config = dict(
    n_layer=8,
    d_model=320,
    n_head=5,
    n_kv_head=5,
    head_dim=64,
    d_mlp=832,
    vocab_size=2048,
    activation='geglu',
    norm='rmsnorm',
    norm_place='pre',
    norm_eps=1e-05,
    positions='rope',
    rope_base=10000.0,
    rope_fraction=1.0,
    qk_norm=False,
    attn_scale=0.125,
    bias='none',
    tie_embeddings=True,
    parallel_block=False,
    init='uniform',
    init_std_qkv=0.0384,
    init_std_o=0.0,
    init_std_up=0.0384,
    init_std_down=0.0,
    optimizer='soap_variant',
    lr=0.00384,
    lr_mult_qkv=0.4,
    beta1=0.95,
    beta2=0.95,
    lr_head=0.0107,
    warmup_steps=200,
    schedule='wsd',
    decay_fraction=0.806,
    decay_shape='linear',
    final_lr_fraction=0.05,
    batch_tokens=131072,
    seq_len=256,
    doc_mask=True,
    train_tokens=654300000,
    steps=4992,
    dataset='wikipedia_en',
)
Each number is 128 + 24 x the weight over its row's rms, rounded and kept within 0 to 255. Layers, rows and columns count from 0. Numbers have three digits each. The size before them is the row's rms in percent of the matrix's.

# layer 2 MLP down (transposed), 832x320, rms 0.135, rows 405-476, columns 256-319
096:125094153130123151113140105110174124142109108148113133184144153125079119158185130147110147141160095127103119170118136110131116143153102112098092143103138080135132106124148113130117177163159160
102:148092070099152128120133128119189148134080127115122103101158199120157116162116153134145127138200143124150087099117129122124115128102138121120124119157114112111111151103140135108112097092189116
096:155125130150129125136090132116134091124169143150105105111112081113143105121116140087123100122123145109083123111166143135173076082095152127116125122117180116125163117160133106133155137128164147
102:128132175134184096146175137169131149136118137138096096143126120115107141161074152157107141102155106148142175137140171138133127107084117174131149143168161126139149107142129126100163119163120124
104:147101153144122135124164135122115098099114146136154177133124194152125157118104028193103135192155097112147146122136120144102177105126113123108195156109144136179106187100137130149120152144144127
096:152145138116148089097134151111119147133123118117153123187109144130130117132109130114093115137119138116119125107104134112167110073102144128118079133185136147129111111148197163123159147128129120
095:099106125125108109141120127123102093122156180151156151115130088126137129155108160151122109154105174126099114116168142084109096098113083094134095109144131123125121132081109105091128123106130110
097:126139120114067130147137137116141124139155130164129132130103135131125128108160149123112118128129116116141104110113160134114159103093122120102126149141083102124126113089127130128145128119114092
101:138147136125118122107119141125178135132162129103111105129104152141126133139146085094142118113133126136098121126152075147145094114130132112114107141116135080106121106140138099150099155098163119
089:093149130141109112141172124145120113131105116175123117125134125136162094120118127121127129123104137100110109133137112173116172112140128113139142123144154123112113150139125148122097134119136130
100:144080132132121162136127127131156101117136117159143086144095111152135119120144131115115126133116154065115121134133126104149147052118123097132166119138122110163070082160140127159145124117135115
098:100146134127101155113102119128116136153155139125087128149133139120114155115139161155123162110092117145115113133132111110104094118137100104111144157170114157120141111087088096139186159124129162
099:143135067120124112120148143145101106155127129106157117124150147155119106135136094140120147115133112149144137129118129107059111176085145111118133143092094124165162117123139112087135162138121174
103:092070177113103125140143137107150103111130103148134136094100152107118093127114163162138129099136122163123150142089124100106098141124143105148137116091146132085137108117155152124138133118120156
107:112122135170094106102121112153113095143133121135156167142097120104123148097145123118129120162119136114104105115182118113142168167121119118093123132120140137128121127125166175158183117107140114
097:163160122095098127117089133149116119179109118164143120139132128106127114130125095109137092149155119111120094160142094124041122144112109143115137131149129134125140145148100131113103091149126128
101:145108131097093145161080109134170093123098103152054137109121138111125151119141123082142111139085117104146154127138168132119134125150122140135119175097124123131149108118080122117096100097136074
097:145142124120138146139116156136122172112125112124141138166152116088069132137167108139155165102117102141144128121095101130137165131099121159162155182103175142079109091158124071120097116105141107
097:100114131116158073166129125090144162159153123117113161132120117106156112099143140179130130142129079130141163120146162116147120167133151174123157145159122170123163140117137166104142114144141130
106:083113110129149132107124105114085153145179122109108123127100098169124164119158169110148117146129142115106147165125159158163152124131143094178101166105157158124142088189162105129129139121101168
104:088142111144096117151112127152101122117138146156167112128136131137105153076138149116108103089112149127109133184170144147122127133128098134139158137139186171136120188142116093130148150119146119
096:117127127141139118110125172142092107169100135140135125079173109164152114138086103123095094102096132147098127161107100114146148129140119132168095122099153141082163143125166143115146113147130164
097:137110133087090156132126117120137109118156141102084153129153120143116094122086140140141119156113130108110078112122129128090104148129147147135121122120075137151105134155142147131139145153125085
104:099124146156139111178161129114132127136119165128130132107136138125122129137114137142132129113124110113115188117117126103127137154109132143110133131134171118124150104102147121078147136129103173
096:129126133135124103137116157167076125091117145167113154196103093115161121174145117148135139121108136134170129109118144146112121116140109162113168127150188164105124124128127133130137138119121163
099:145151116109159118151125068152133108130148143084131131145131143167116141094132116143125142105138095170098088093085119148120144122135155125095109154144181113160152107127121127136176117173149141
097:120111190131121128146137134120123119158089129105104142120187144161152134119114110165164124131144105089167120136142158116147112162098094129158163132143099148093097128136161135137141121142126152
098:106167122174139117132107150167133123107120085157089144137149137130146123111143136141116127085117096090118126143084102145124117098108142143106127111135167122139111107181131115131124105090123106
099:101110152156116154083156122117134114099095136151167112119148120157160080108150121140116123162129149133120111110143097109090137171113193124119179098149104160152110157144150163113107144095109131
105:090146162155090145100109178102135102157158133122118114161182103134186124131126145110155117109150071126133106107043102118128125131117166146135121129096142115148158113109191191125159106124120158
105:128076091103090146102151079153158157134121150150126124119114124128122125077146153147107130129126138084092145134157125141146164130100103139123140139095130129136153119073133105121140156087137161
102:136153167158157142134108118142148131134141117152114134102140105136145107139118130150154104134120097141097089126131143141133139103096198114112120155095163103144104145148119148094153125132137141
099:143133106135136145142128127125161118164144132121130102128107111130120101091106127086112091146109108120144118138117099169112122113122130157159149102088087147102101140177133128129122095104101129
101:108101161153078130167135129132132122101132136130121094123125180159141146126143182117109162120130148130113132097154137127097108137152112137134105158120123143132137124132122107128100098138149111
101:139114122144161097117125132115125141149133095176118112174108141140138106117130131134143141097157135130089124124127109165130121149122109109085147077143139120141142133138125151089092146107110177
101:112136151079117114116103134134166151122128091108159143129104079127114143134162140138127120090114117099167119128129157156127138111122137139102143126118117089123134134167113147133072101109090114
094:125136167131139101128172112114145124139125100152137136097125146143109065116170131160114177132108140162112110104170155109111127093115083118121179125122123136098111123121153135075134084095117103
098:107169113148142109108096141117110119073147131126114114117099116154117117166198083108146127121107119169105103139119145129138098126138108140164127125133138092106167138069136157138170114096123130
105:139150108111130090143181139123075130089086099108154126160108092103144138105116133087156143121123149128151145157102133149128131109116110115131143120193148154122096118118133146126123141168074145
099:113100138137121113099115084112175122119097106163122116137129129131125111080123092112170113113092136108127120143164154143143129101151108100143155156119105095112101108136166070182162157113118109
110:087100127125091132133119094156133142124081125130090147136128124114119126122118143139117090130094113115101109162130151101135090097139130117156165079099141150173103125118095143115131118121126082
099:132127078153110110161084098090126243144135116121094125124166139116106102130166111135100127128148147134128136200120126128116139150120149142151133156072152097108137124130085123150084126141132141
095:088118079138120095145132118131096148148186094149135093083081107133126150113128130130127105111093089175128121136083158113110120157137137148105135105215112112165142098167142125145075110095157125
100:109132120161161136141139102146140120111090102110131132110103167085124142129151101112123120107140134100121110117134137151144097154133162127139107201123148168176112088156164110132119105122128119
097:116083140147119172169127121131125133158130112130144116124162114121135146152137117115126109152129130110123132146149132138158135107117127123098128187119107162109115125106098155122164109116118118
101:124144084115096147123117116080128117145151122110128126121110096115126157167148120095143143121172091150142103126122126165144096105128108125149084198114143163138162111102078095085147133148119160
100:117132132147142139114117184084088179135122106120141153149132168131121117128076138096126141132137101171078137097131150124125154118115146062139151131130102159124171107121071143118111161152107123
103:144117135101147112128096134137071112134118129152123090156148135119113129133128148105164173149122116114112195123145091130133131132146091129093156116157130110113171098132139130147085146132149169
104:103092071117111106143118118134074175126139140139104118127156143135071110133158116102129148147076113060122147131135115164188145121098150073122117090108121159104146138199132110092076102112145129
098:104149105090127137141133188119122086160138112161151119135105138148173090152109135149146133146123107136153149132169124135145132125152101121106079122138152123150093175155147144107128093104133105
108:164146052125132148110106117091097141113090200109121147145121129151122113162154114126097133161115101108120152127094140168139088115129149130151120130117125096140166126107119139115118120095146129
104:110149129134092128127138145134164157084129164116114144162137111102155074122141139193124101140116131124144155138152107139123108147082115173155120171113115139113109115111099119159122091160148179
099:137094101119101126177125144132139118175099140153088129210156072169135131104095141115117138104133100155121126129161142180109135144103078132173111121151133118100152091115109144093144121107145139
100:149113125140121076141163143130097170103164111069113130149138146137100089119104123131147148120142182110158083173156130119138137122149130129102207145121152108117143097142129137143149098146102104
106:144110138123106143137127100136115150095115112137116160132118134141143135115164087157129088099140121144153153064141170120163115160115125112142148123132140152133104163141146180119145151125109129
099:118164122103151122140162154154111172112109177132119145173106113140127136162120149084167152142119096124118149114089120128114146130101134111191148121087091103180142170110120145109083091172114131
097:109147146136106115166140104133083113111156085121090114124120103118175132138095124125112139167132152126139120165154135114075127111138080133115108122131151134133119091128159169115121137152119105
107:141148100070137112085121120130103167155107128129122104103113108144086143136140115111148131199087129113172109129105127177108108122181115141144114137134064118146105102102143156152143124179119148
109:133144117128100122099126119133108152153109151139107187111127149123091091164107130118113117156159101116126118134153073100138124146115139167145133118115111109163130137164129141141102162126136091
105:116129120124136170088121142162111120124118126150119162122146152130075109150127126127170145149097128113164110149121113130136122135131098118138161097153162148137108150135107101159088144169127129
100:169119130122061166114123107137135116143115150163102089123099131126133167111144114154087109092112142122133116173167139123153088108113110168121122126134091097120147130142112146150096152155149137
095:141095145134113155131142127159155105111142127127087161146138075111133122147154090123119131129126144123116146135106105090078130132158115123140075133114093124118110102136130128118153129116113113
098:137095080096121143145131156077083122169103122108146130102139157131144147094109120130131140102165129118147138111107138151180141115085119152132128160146147156074148134161158097153108097111173116
101:093119104113141148129153139090121088138174138106119173182115128138124125128139161124154148127113134121100177129138145123086139087179123086097134135110134130108127103165112166134164129111102130
103:120173127122121170162169113117109144122162120127158176097125080113163108143114128136128123121151103183112132129113145127109101109099144146156128152117128204169101103099150084130109142107134117
105:111094137096121117148134130107131162166116125181123162143131164103155095115115099136159109064093108085147125110150116137182092135100133082135121113136117140130144116112120105120137149151162151
098:145102098137136167114172118114108155097128127171107148118158136168148145155068131180112141086151158110154132103123111134106118137142125169116105115135125106138157086115136137110129113151130109
099:126147172088159120137117134129109132145118141119135093135105138163129134099137115126114133093128127144111155097158117108171141129116101080121134129127117166122117108132117091136123162095156123
097:198166160179112122120119163144133104103161118109121138122157107120103096135134124124177093131126173096122128136156135136106088115139117116132128119134110087092092130176131150135150170122104105
089:105164121150117127180122100111129157115138090136115142154095170131149124108099163121137120127100136175095135134114153159152116103152114101102142145114130098086116114136102177161180111111139084
107:151117130119057164148111129119093173155112114151107137114146134141141118101106149157170118137129161103089140203133096127110144140141087134141104127100139120149124139085167136086114139122153129
098:118159091139124144139155134133111103117121122132122111137148142142125106092150150129155115091148117153123130110114135169102165124105129126104153124138139130079081160111112135140125108134154174
# layer 2 MLP gate, 832x320, rms 0.142, rows 406-476, columns 256-319
104:155139097142171128146159115148145119142125143102134087123142134165101172109129105118104116156129134139138124110121174112107152159113136112088103131152109136118160136124126112087142159146142111
101:127113143103119094129114099152130134112132168108113117185131090113093099103130163096177113110121104122100165158169145159136112128091074103140071150057129131131117124123120158128060138126125159
099:089140090167136144105111141093147125136128157102143139119118093094144113129160120106141116090097111172139129154110146130104123122141119138101129157076142161161117115096125123113154134103140154
102:121110106135123117085109138122127091160119149102084116147130140143133107106156111165150154111059154118196119136111104105130136138165155147133066109125125117073143117140075143102122109154124135
098:130126078119084107120112105150162128126077094143162128165096142111101136128111107047103109141145143139116101119141082157110158142146140134144115120122152119159097146111133144129111158092163143
097:123161139134138091132100144152120117123109140168112146142157099101125160150178087093146133121118153117132148150123132099123077107132038093107123181165138101139092121143111126152122139122137087
101:103131168097138106108113128146170143118118102123194125160150123104089156125116131139170125173126137155108106107124129144146109124136154170166086103111112127114105158124155063151105147126155124
104:137135139128098125150093159160103183141094148148108110094107102140139114137113131101115139152108116146112114122098155113125120138149144091155091153114144166103096124127141167152103134175154152
090:091122130154144129074127142114126140138146117081118162153129129169136082106114091148111160135090107164179121099144147146125158123117128168110099157127110118110138134101149075136175123145087101
103:125112101109111089103132131090127106107097124127148132141124096069105117126124093129128095149135125133159129126127122176132192101150134082119119119099125125120183121132107152148092141118116148
104:169122122141161109111133088124131151151126117096145116144122145094127132146167139121148123148104141134131105124132172102171174143136106108122148084121158103110132149164084107088100115122129102
098:142119126156165122098128129176114126157137131121111172155086131107113172079142109113139111177122087102099142113147133101172121111136118156125098130120093150153117165077093105149119132131129134
104:119173148112119089125129112139151187139159101122140094147141142123128155113148137143118075127140152108168080100130115142124109110133078134166115112125074144120112129115098149149105153099143096
106:098108170128144150142124127150101154105130130185142099104108105122171111128115076108124138064137103105142095098089164122134119086130122140127170131157139127139118111085105083128107147097158138
102:153132122111100106154149143145139117143166107130120132155127107140132116171120113121149087140109148158049126115109161098108107166176151107144154158160140117136149129131111153146129128129133113
100:135091144108129126108172123113169126145131108132130105122073095133118091167178165078100104110113116136170157154144100146118132126147126116150173134167154143067138108118095115137129169136116168
095:129143122113130135139140139123098085128119111126132138127136170140133118110097148106144089201118158167096133135164137073103107111154155127131115092157148135141107109102149134113145161188113156
098:092150163148133100128134106146152130094118140168145112133188117095154117154170107098159147133106093131124096166112128105120135164130131113112158175133158102125135146082172100137157143157149130
103:139132166158131127129119106091084145143123105141096142119184132119175126128161124121152090138080107141124135139131159125149115157097125128145139180074122138090134081158122140145151097117162121
102:164120154124111138117136126108115105112165122148162152119125085150088120110136137100106114094183132159100156130104102132112170140110101096106160135126177104138127109146131140065093154125134146
095:097154129143139143133098097091122093104119133146135152160150133103127114111140167098144092108129149174072076116121128151135127124148108090115106120135152133138113131146172116124146104142117121
100:168133116104069161089135140121141091071169092128111099110124171099147125118125116136140173140132139168141120117149128133068119175129131190132109114152153140159135070147132100160140149096112085
101:116116098121140141119153177127139130112144087127136106138099127109089125138101156117110142143167136133116107126106094151133169116108141160093164152129150107161143138154150155113129119166090140
099:144108131156065077142143110131135126129107117080121146076116116149145165151086139118103105105126164161161123087144132132127065106119132108107132158111151131118118112130165124152108181159137102
098:087120155136129165136188128125100139121114157119094150135126138140131137145090139100084156135180142151147160126122125115113179168128120137113093135155128126141135131118123132151134102135171149
102:162143174079135130152100148134106104203145122142129134121143139133125098105140140136185124072081138114105145128097125111119137124167135168123159153128139155085122130133149094152126148110125171
103:110133128106095125149133106077135117111151123164112118154104115156124104117149140120137186095121176120125133139078044169133152090096145104148112120161118117107146123141122116125119136140129082
100:104140123193130128124152168136145157130143104092175122094122155142153117138137161098166162137128092171142126097100157137149119133098152105157123124146130152148139123142154109110109117179122101
104:149108136118136136148129144124106123140169128168143117128147095124130079101128135106132139146168138141134150149097155127107115107154095084111179128120128136130099125140101123121153142113116129
099:132144091122079116151132101111117145173113168105118154139073146132089154112124095109154166144121104141115116126157149142154133098118154163118132175098159127139147174132127117092097109143151139
103:146163107121133126132133185169121156121164086107101157150110153144114131146134152114089165165121115132143150135122108158132131148137173136175120124121099145143151144139150146112161143094166125
101:110147101130145114122155145101144137106134127123174094151138164159138103105151117143130149175122121135137144137148131132119110114138129136139126103168108154089108110100147136166145133114130100
100:138138171096139143160116171125120154120110126098112112127112129140125116111116088118101165123110094103098117117172156111110052109151171154143138110079094125112134127180162142168109149141132099
103:144130139147098121126134120140123121105167114113099116128132145144146124162144085092165096108129100107089121115143148111084145102082112122106133103121114134130171107113139069148130106158132145
100:126084102144121148157107143113134132131137152106165094134116114131126138140133127142078112174120110115122106093104142110163140098101118104139117085155147151126151129137129112128115154124147159
100:089137132169129125146144124164163133148153106117106102122132134129122141087137161118087092097124094152103157156144080137136151113142140156095098165099146152136148136115132099133162149130159113
095:172144118126127106116157144126083127114128097100136135157106142090131155117148109110119108148098151080118152131131135128155160130099168103155111087122111153100119158066115079135166116115144169
100:162095132149114145121126166120137114124151110163128148070146135143140115163162130100134148127111127151162091105154198141119149154137144132121092121101113093108139121130105129121163140177109120
099:108093187138158084155153107090188137122124159122154090097143103120145118154108107127117144116091133117108124113089171111109122113143120151125134139120077143128113128170131123123119119142129154
103:143160129124112117134151115166174128156116120115142121163127105118103164100142103133127114057123153098134094102092130111157138131132110136128124122161103123172150142162105183112183151123109114
099:135148137119141079130104144121113080112146141167163133135136131127153177135122100150115156187106156132134068160128138169109113147134114125117126154107088154098189146081065089094110103057106109
096:145167139139100180150166154118162085121157102118114127133133087145105106133116138116120117122115144150142153102125174148105132126120130115118129164140106149139165170104125153090160176114130146
102:128137132127094128154167115131114140153164096162147096099115135126108114133146153145080147107111115104111208142140128125134089122128116113119070130137095122112102172107075131168120118133127117
101:116160145090147143080127081139119147162115168110162089144132139124160129156111135106144094150139139104099177123141120129098113145108122145111110141104108151100084143072110137140144122125138133
102:139124098137084123115155144129161094141109129117139132138123138148151118106128130097127136162118134152131118112104159141180106119162121160123091122110130112135129100147041122130094136088126142
099:114130136107153147129138118154107125142136112151136142107103152170094133138119107159132166107128131121131117129093129132123141082139134131074099148162133127138147101132146138099085157129141174
101:147135112111129143100108109125145108138115106140136123136104126073116137133133117138124143133113083093150164149141096147138144148117128067146156127120139178149126152114110131170137133147126127
101:143175166080128158099194118109127135137187160123125094155126131123142154116152125133109156134147139119134116152124127163109149092130130109152174173111115132134134103105117150134089090119113102
097:088138136124157131120133130130101115142103105161128129126135119179174120154115125101167094110148139118137129143141136112109123147133062115105171127127169069157145109113091129119131089139182128
102:122165161103112142096094136092130172069098164101102127122147091084124070136126075161110142099136094130132140099147115113126121080136112122111135150124093135113138092102114102149112147114109130
100:078130162096162101137154101132141158102113105116101160096108154098131118114164120153091114063093105162117168120155104135115112068091141123138130148116162168122176109112109113123145130141136117
098:151139125135120154128118149088119126128132144110112108168165108134114134149136169108126131125158096143108097109153114172175119104161114141158165131140135154128111127095149145148116111140111163
102:156122121157085080126145111125083153082116118115118128149113078100089133112092148116137147149120084130120088108132132111139145105125169115162153129114178135141152151122129085121138131156101105
107:133135132095123111140151117146094113152105123129130149101108194167121193106150114190117133156153174110113079146119122131130130147141107124148099152127133115134115075111105128151152123092120129
095:131121123137133089107131115123111103076199106132157117058140106115137144101156110123135168116117099168093168138091128139148125101139122133104128158169105128145135115129142118127148140129125128
101:115114135110150113152135143159129151152129132121149072180170102120102138154151109145138115107102148123151126119138139127147137124100146113101142118113123099143147082111130133153131141112137134
103:166179130143130150130117123130110152128134155176122117121094111167135133109063122139148071126118099150108103137113143155148090131116192149123130149121126147091075158116124101145087120143121200
106:109122119129137136155156106088161099108132145167157116126138169117154140134176178120134154101126104148110161106111153156149155124108092058095123146145150147142118113111129097158122115134090105
107:122156139139140081095172123148169120157124142121151162120131131152127157149141097125148097141107112138142152128146116139145153179140164125107113110115120156099152083109092154135102131105161111
100:158158109116166128140092138091116162140144148124169122105165122107120156123126136141103161142113125167092124110114098140143173104109114129091150133145073150110132145101122126116133123094133149
099:143118175132097147128152175107139167093133170130138138121136159097123142125105148146085122144172104122122096112101133105091115131128110163100083133139110129172132147080093111110131157085146098
092:134131105141161122148164155126129101121150057109146141130143126079120130103106154146127159122123152139155130086123175127133135175105130158107150139130102164114126147127100116150120154144137125
101:165128198136104108101162139170138140124101133150103136127110097102134122154128140087112087119109117184089085097130117123122140155118133163141126134147133091118153108141127162159094101103084108
099:079142115133101122126126142145082119107097112081142103139176137078091135105159086143129140112118082127126122134091115132133110133159111148144116136118122117129124080157113144164136126164123112
100:125088087130132121115098125113085132186114172157131155160086101105146133121071128118160159111163101111132086104096121118139168103129144128100135151150122105123093144133105116146161153133095129
095:116123064153104152173134112128126143111162119149117113147084128099147122129063152192106123141137157143133124111132131141129181098153131161155111128168108145139104106140154137159078115104150086
095:123125174103106113143138114141090131154071139124136119147139194132136165138131123130164127124150117129169139152147107119142142104120097145150118151182117078096089147135121149109132168097117146
097:123170151146169113108133165127123081163148128124123107145114135138113155117116120108120134148144088130154137128133103127127117107065138142120151130118143121110153159138158195083166127155126114
094:118147156133089139128126102104145157097140162156117174146135132117057151119166126143127147122126107136122166120144162154170136178086109165128151122115157144097109124168154111093141143162130137
106:119152134096108070122136102121109154085126092140153127137150113128122076161116099127119127105141172138089130077138142149114138097159146146137139115140086107111084120121148113101106160088165118
093:148155108152106136078134168129137081134114107133136165092125144119125141140119139093128155080124146095146120121125115113146091179156125139123141161133146159116112137175117113121179168124085133
# layer 2 MLP up, 832x320, rms 0.146, rows 406-476, columns 256-319
105:103118107134139086130120116175171104110108146126119125124120090087134130093135126103173095132147131132118112151156158120177110131101146175152178151135126128143109126147121135135142145187103148
096:113170129176116156113124124156129097063132132103130138139135145141110109108123140138151144140151139157144135134153141142143162115101143108170160154155126133091083150142138101140100111130116099
099:084142198143081116156104139105135173150161138155091137129117113135113124133133105103112100123092131131135067104133089111141131129123115079114102136082127089173133149076105160142103124087114142
099:109152148128107142112082162098140087153111123174119075097128087087132150105174126136157136102087110174161157115080117146130093108114087126118157138132149132121101093149099101142149125103138123
096:111114154147128147125109128150167102140142187147147167122157089108082127107133134093096135139165108165083094129135136121126108157100123117103101116119146147102148128144120142157077121103097156
102:132135137089133150134133161126171171099107114150116132153123150124110134125145080138136131117133127117158166138132128157183157150102155133092140123119119129083143104152097108113118136137126130
095:137116155157142104090124128125116157093107135148154085124095159156105084130126108162109128143161181152099129122175110086117115117158126146140102140149130132119127112152117114101129112166119116
103:145098129089170145116104141110152134149142143137147117124133091141120106131146150123137141102156139185146150133151103148155163114156161129155158127092117133130094125127106131107143113143141126
096:143131107131164126110140115124124132127127110079132128139140130151155114102095108145107131173122119185146144095138155133087148105112094157163141113125114113124131135133182129117181112155083096
095:100198093119138125134168109105154152105112132087138132147142114124106114133120105165159126122135133146130127125095107201120103149145159121125134088122142098174153112130150201160102142179133119
101:177109090141110121122133129146172136116098117139113117118089167157152158150134172140121076145097121132095153119163157163130165144092150117154112118064144086131095115132145152126136122161138106
098:154116111131176096144132107086078090116163148125085135142111099119113143127082103137144121124112181140159133126170138127120172164134144105108139102083130154137148134058118137153110111111138127
103:160149101120146153152088128094101092130106149147113127146143132182115149157119126110123122103126127086108136086124101175149129150162115076109164120161107104108141112108153140106088152093117131
109:118125119102103177135106128169122127158129151110099152144103106114171181148129167161106147102080099110116150143125098105138129134112165096132090128124139111140102159137138116101139112140125155
098:121108127125140112110129123127193117142131162125133132139127112122150141149134150083123126144109105088160125129141102083159072122182144164115124134147114162104124127154153161171107116103141119
099:095135155081129091119103148117101124125123151140139134153110104113122166126095067113121115136128132114071096073127144095139174118115126084133091118154092148158091087117117148144142127133156122
091:123144105080158148139181128116135111168116111147141101130125142099152138108106114119086118154098133121117138107152138165097131141176118092085134113150129115092150152143118151118114084111168149
094:140127158104114156141158170147111094113128174127150133139163147147094158159116143169109109130105131120141115161105110126131110105129125142114117116132105124107139096130137104176105142109120130
103:157135086115122126161115097175095121068143140114132104133145084139132132112131140130103113052137057129169104115119124126145108131123117141126114146127159107155117124161130132096114164149112128
102:079149115153118092118081136093105127095138103120121190142133117116120098130126140113129204129152133154132077128111125123089106116146117094103168167129127145125072093119146097080128142129128150
091:134141132135089146173142122113130154097143101139106137132122139089089170142164137121138151133153097087140157108140112112105137121151158112107147154130117154156122146087123053130113118111095131
100:176149090114151148093143139131106117125130110136114110128148105120100142117145062132119115115147148115142134136110140159117139111117102127161101137084136117090117137110109092159135100099108140
101:131151117144093150089154136122136147053093126146141109149137142167131147138134132148140140143166114106109165152138151133113148131104101141127133201085108134135168169110097201156125099124140126
094:154166154147125087030136142128108121125151098106165139124096110109085111108137146076104092117149162099101132126155090092141123134112108144137136131116152163150104114132168113129132123124116124
100:142127127155141090116152132080152136133131154143172106136161148126118131150099137133120138109151111126130165141096144155157091115130174150141185121187111124085162120108117136148150139106109111
100:106142087184153101100110120144171114121129164115127138148162098135111129155110153099097117177134135142132096105129132131163107134110118153144069140114127095160122129157124152085165123112124135
105:087105121122110097162133155106117106132113143120080147159107121180093096118115137125150112160059161116072132141080111151135104076140134118124147118109102129140151108129124131111092156132120129
098:143115112118137166164150153154121111142078144096114131140152134080138164168126134141136127133164133114126138166125139180135128129140100146132107131090146118149140097142146132196110094090168106
102:188111134136143148131137088147127172139148134158111176125147125141105137126117162164145158164077137129143133096166144096118146173163155134140112123118098109123134160131092074102157135126134078
108:148107124121088118084122114158121111137117149154119172138165115140146152068153092129164076148131144132135095148106094118093139126119155139145143121159157121096128108176132191124106106168092106
106:200147121115121127089138117130098135097157110160117122159109129152134131138159093142113112153138147131164099141125096079108150122114107134137134126123090119096147077125112119114106180115154118
101:133107124120151132155094098129123137124146139128160138147130142089127140128144104164077127097166128163113128133123143114153168108147152139080151090099153090110136148156108137094123113143125168
100:104133134106092122106090169166074155145165089159136138159172151142105197113148132133181123140127097162155089165142139143159122150110141137124117128092155140125119117102142136108130142134178147
100:126132144155119143130139059105160144133128169147089135148144109152138104167096118109169124116109103137125148126054151145101084105116141171158121073130111085115121113068133165130121127143096058
103:128093103122140148140116130114149142137129149113124022134128104183109143161151143147080122173144112122112131085104126131121120095138108110131125085146147122115135183101141129085077133144108133
096:108145142130176142111145125147111146118108080141169154141136104094134168178102084111122124154102104106152126116105121148142104147143171147155125137136159158115128134157107152150115155158138172
092:099115131123106120114158160067157097164103180130158160100143162134153188111110149102105127086113140096123106131120126136110157137132146137089117138124093123124118082175117145116077145141161149
107:144096105118174148143117104106112106132156121127171154140179165146136110138138136146106121116132135100129094109135165157130104086171146111110140142104133079142146130142141094140084103142100122
096:099151117154132206113089104095097169123126137129084140123121088142132122121089188135123172095112155111124120105109104119144137116139161143159126156088116127124154126165145086082117104161143112
104:112105117101167100166128100109109102146125103113169140140126108139129128180141070146109073107137183147093091108123110123100094123118150140092144140094127120186097168142126096135162146152116109
099:124068109133142127109178125145111122131153121131154108118116097144123157159098155081113136148082155111100054140155126130124133092107150100080146099073165098104174142123159092112121097129110151
090:111109124097111166128134146139133100159122126147144176133135136146096108172157149148142110157134141066134132134151156131157143107147131115104113087077131120105098145119104163102166149174135137
100:138150123097154120124144142101151140143155079095123093122142100126172133143092069105117155086101142121129160153157144139140149135120102159139173128119152129059143149069117144100132137105144122
099:107145149110139153088109119124125130077147149125151108122106117111073138146116126116144159125129120152135149121130140119091091186156134162147071120187115138138101173082185162151102127137169118
101:129156107118108142140153131145130171152124118120105157138154137139152158166140126162158165113147119146142142101138146149132153159123155181143161117115156085129097087119131157124145104132102148
101:141109135131123137130122110156122084135134152128136122123101136109123138090067124131114115144122132147103124103125134165140149119157087159123099135139091128147105184163119098106129146159117142
098:123134128165149134109135082126178179122119147120114142127105163122145100148149097138139091116132129125117119111110172149148169156151164109132120096124120123162105165100140126127116112162121138
102:143140118123136182119147129077115132117165149191125118094123122167159121162128165151112132103150158187141137097128135148151147121150109104144126130075118080140148128129162122145183159109100078
094:139096141176157116156148111163166171124108158167121121133141110153104151155099137104117119096153158122113129173169128148153097099139145176097089111123134126142146092094108089114096150096147136
110:113129132133153131144126093076146099120150153103120115151162130107153135121129124156140134097127144181103130112155156133115157099104114113088112154133102107097149129176125101168106145133104127
097:154140105077138117148160147194122109160112171129162127112109150151125104115151121150135151122138102112094101101115118101148136143147122124124107114134127088130081095125103147159116148050107163
095:123092111119122113110151137127128122079099103116164100119110119098121104112176103134124118146091157130160162153126126096117158113146143136121131158121130112119127166151156119123148130127076101
100:099150124156154166118112127143147146092163152161141166105115103126135110139134153129126154118144113113132102169122124116184118186147112134132130091155115102082103113139103158125129147133098153
106:108122125132153159097117121137095079135122123176113073094122116108115195122165196114164113174158105144114104115148113172150139131127086125113103119185122117090145127168107135135138130121151140
103:126041121150130146155132136146155156152098122160135132093135112112107141086151127130137130141155124108103131137104155132086113153173136143120124115145181130144090126123117115098124135099103143
099:138128072130167138132130113157161119153074102119140129115081100151135132119135129128163132115115153099097145121142132130168181126119104115140139158170133152100135100128132128139116131101127156
105:127115123111151085112168144140101118106074131115104116117091145100104142100166090100119143126121123101115167116126115100197154160117093167109130137159127134071106127132112122162110130134159157
109:143101086123104146148135111155136115102112098126125160099142137158142102096107121117119095148130138129173110129098132101096141118127129107136168127148136098155144106088136124156128095134123108
104:112155125132089155134092152130096101131125134088119135123118147165169096103105175111102136112135088159108119149094090136140138076149108138129160144087091079130151134117124160075107129091112125
102:103121107125131150099120124151139134138109126145125158138111156120139110133100082147154174126114128169157121166145158131131143120142139143126139181163111155133152151150103107114153095153113100
095:130160080145128100141108137110158114139119138164124124122134122142141147161133080146133123108161114153118122093140162134153128177096117115099181141139130076124143169177151091178141105104123144
095:141137131144182161125120145115136111106151105111109109147147121157108145162120139101158122108127091138132120134151066142132110134125129118095133104137207085125121129105151128122132109126140113
102:159148161110116096083129113141116116138116083152118083130107142145134126124129100139156102147092136131091107158126089144145106123092104106116145159142134140143166087147125106109122098111127091
102:102128093132086133115156117143089082129121092099127157157149138092087164133144133149120137140124105101156119127119136153107181180088101132123109143077146110101117106142118140110110139133124114
108:133118100167128192119138148097179126107144096083061148119134148126129134164169149125105125168089101107135102120110111141157108153134108105146140110089099132128094100133145090112128144128087134
094:116143132134159087105120136111179177137143150096124094143100120114153161092176117152129161130120061162137105144144084146139116160116141115121114153109099145121127143162076129151117102118112119
101:085107127116135141106130129125192128112143102127111141105123114144119093108127182157115121125100129143125132100147133134108111154180117134134130162114133176143120111133165123136111101145156104
097:143097102136132157114093155109152132139115158114150175179107170146137122125121131110093145144131108130118136138123106084156130128111121158087123132105130120127111095062117078127117116142162103
088:100115150125160111101114141121124133164119123102149133091198110129120094091150136100118126150130108133122115108114102163124116094107155121163116130161149142147193129120107155107126090152085129
107:081144156153157132157099088087122159063123093078140139121094110114153150115147094079112136142143130098180150121127113077120122102121143173084117156114110110130134154141106153161142133104124137
096:129122175148133122116114138128110121155135099092125126111120096114110135143089119138080101152148142078121087152118103117149119134137162142186117174143111107161159115116150113125128134129112136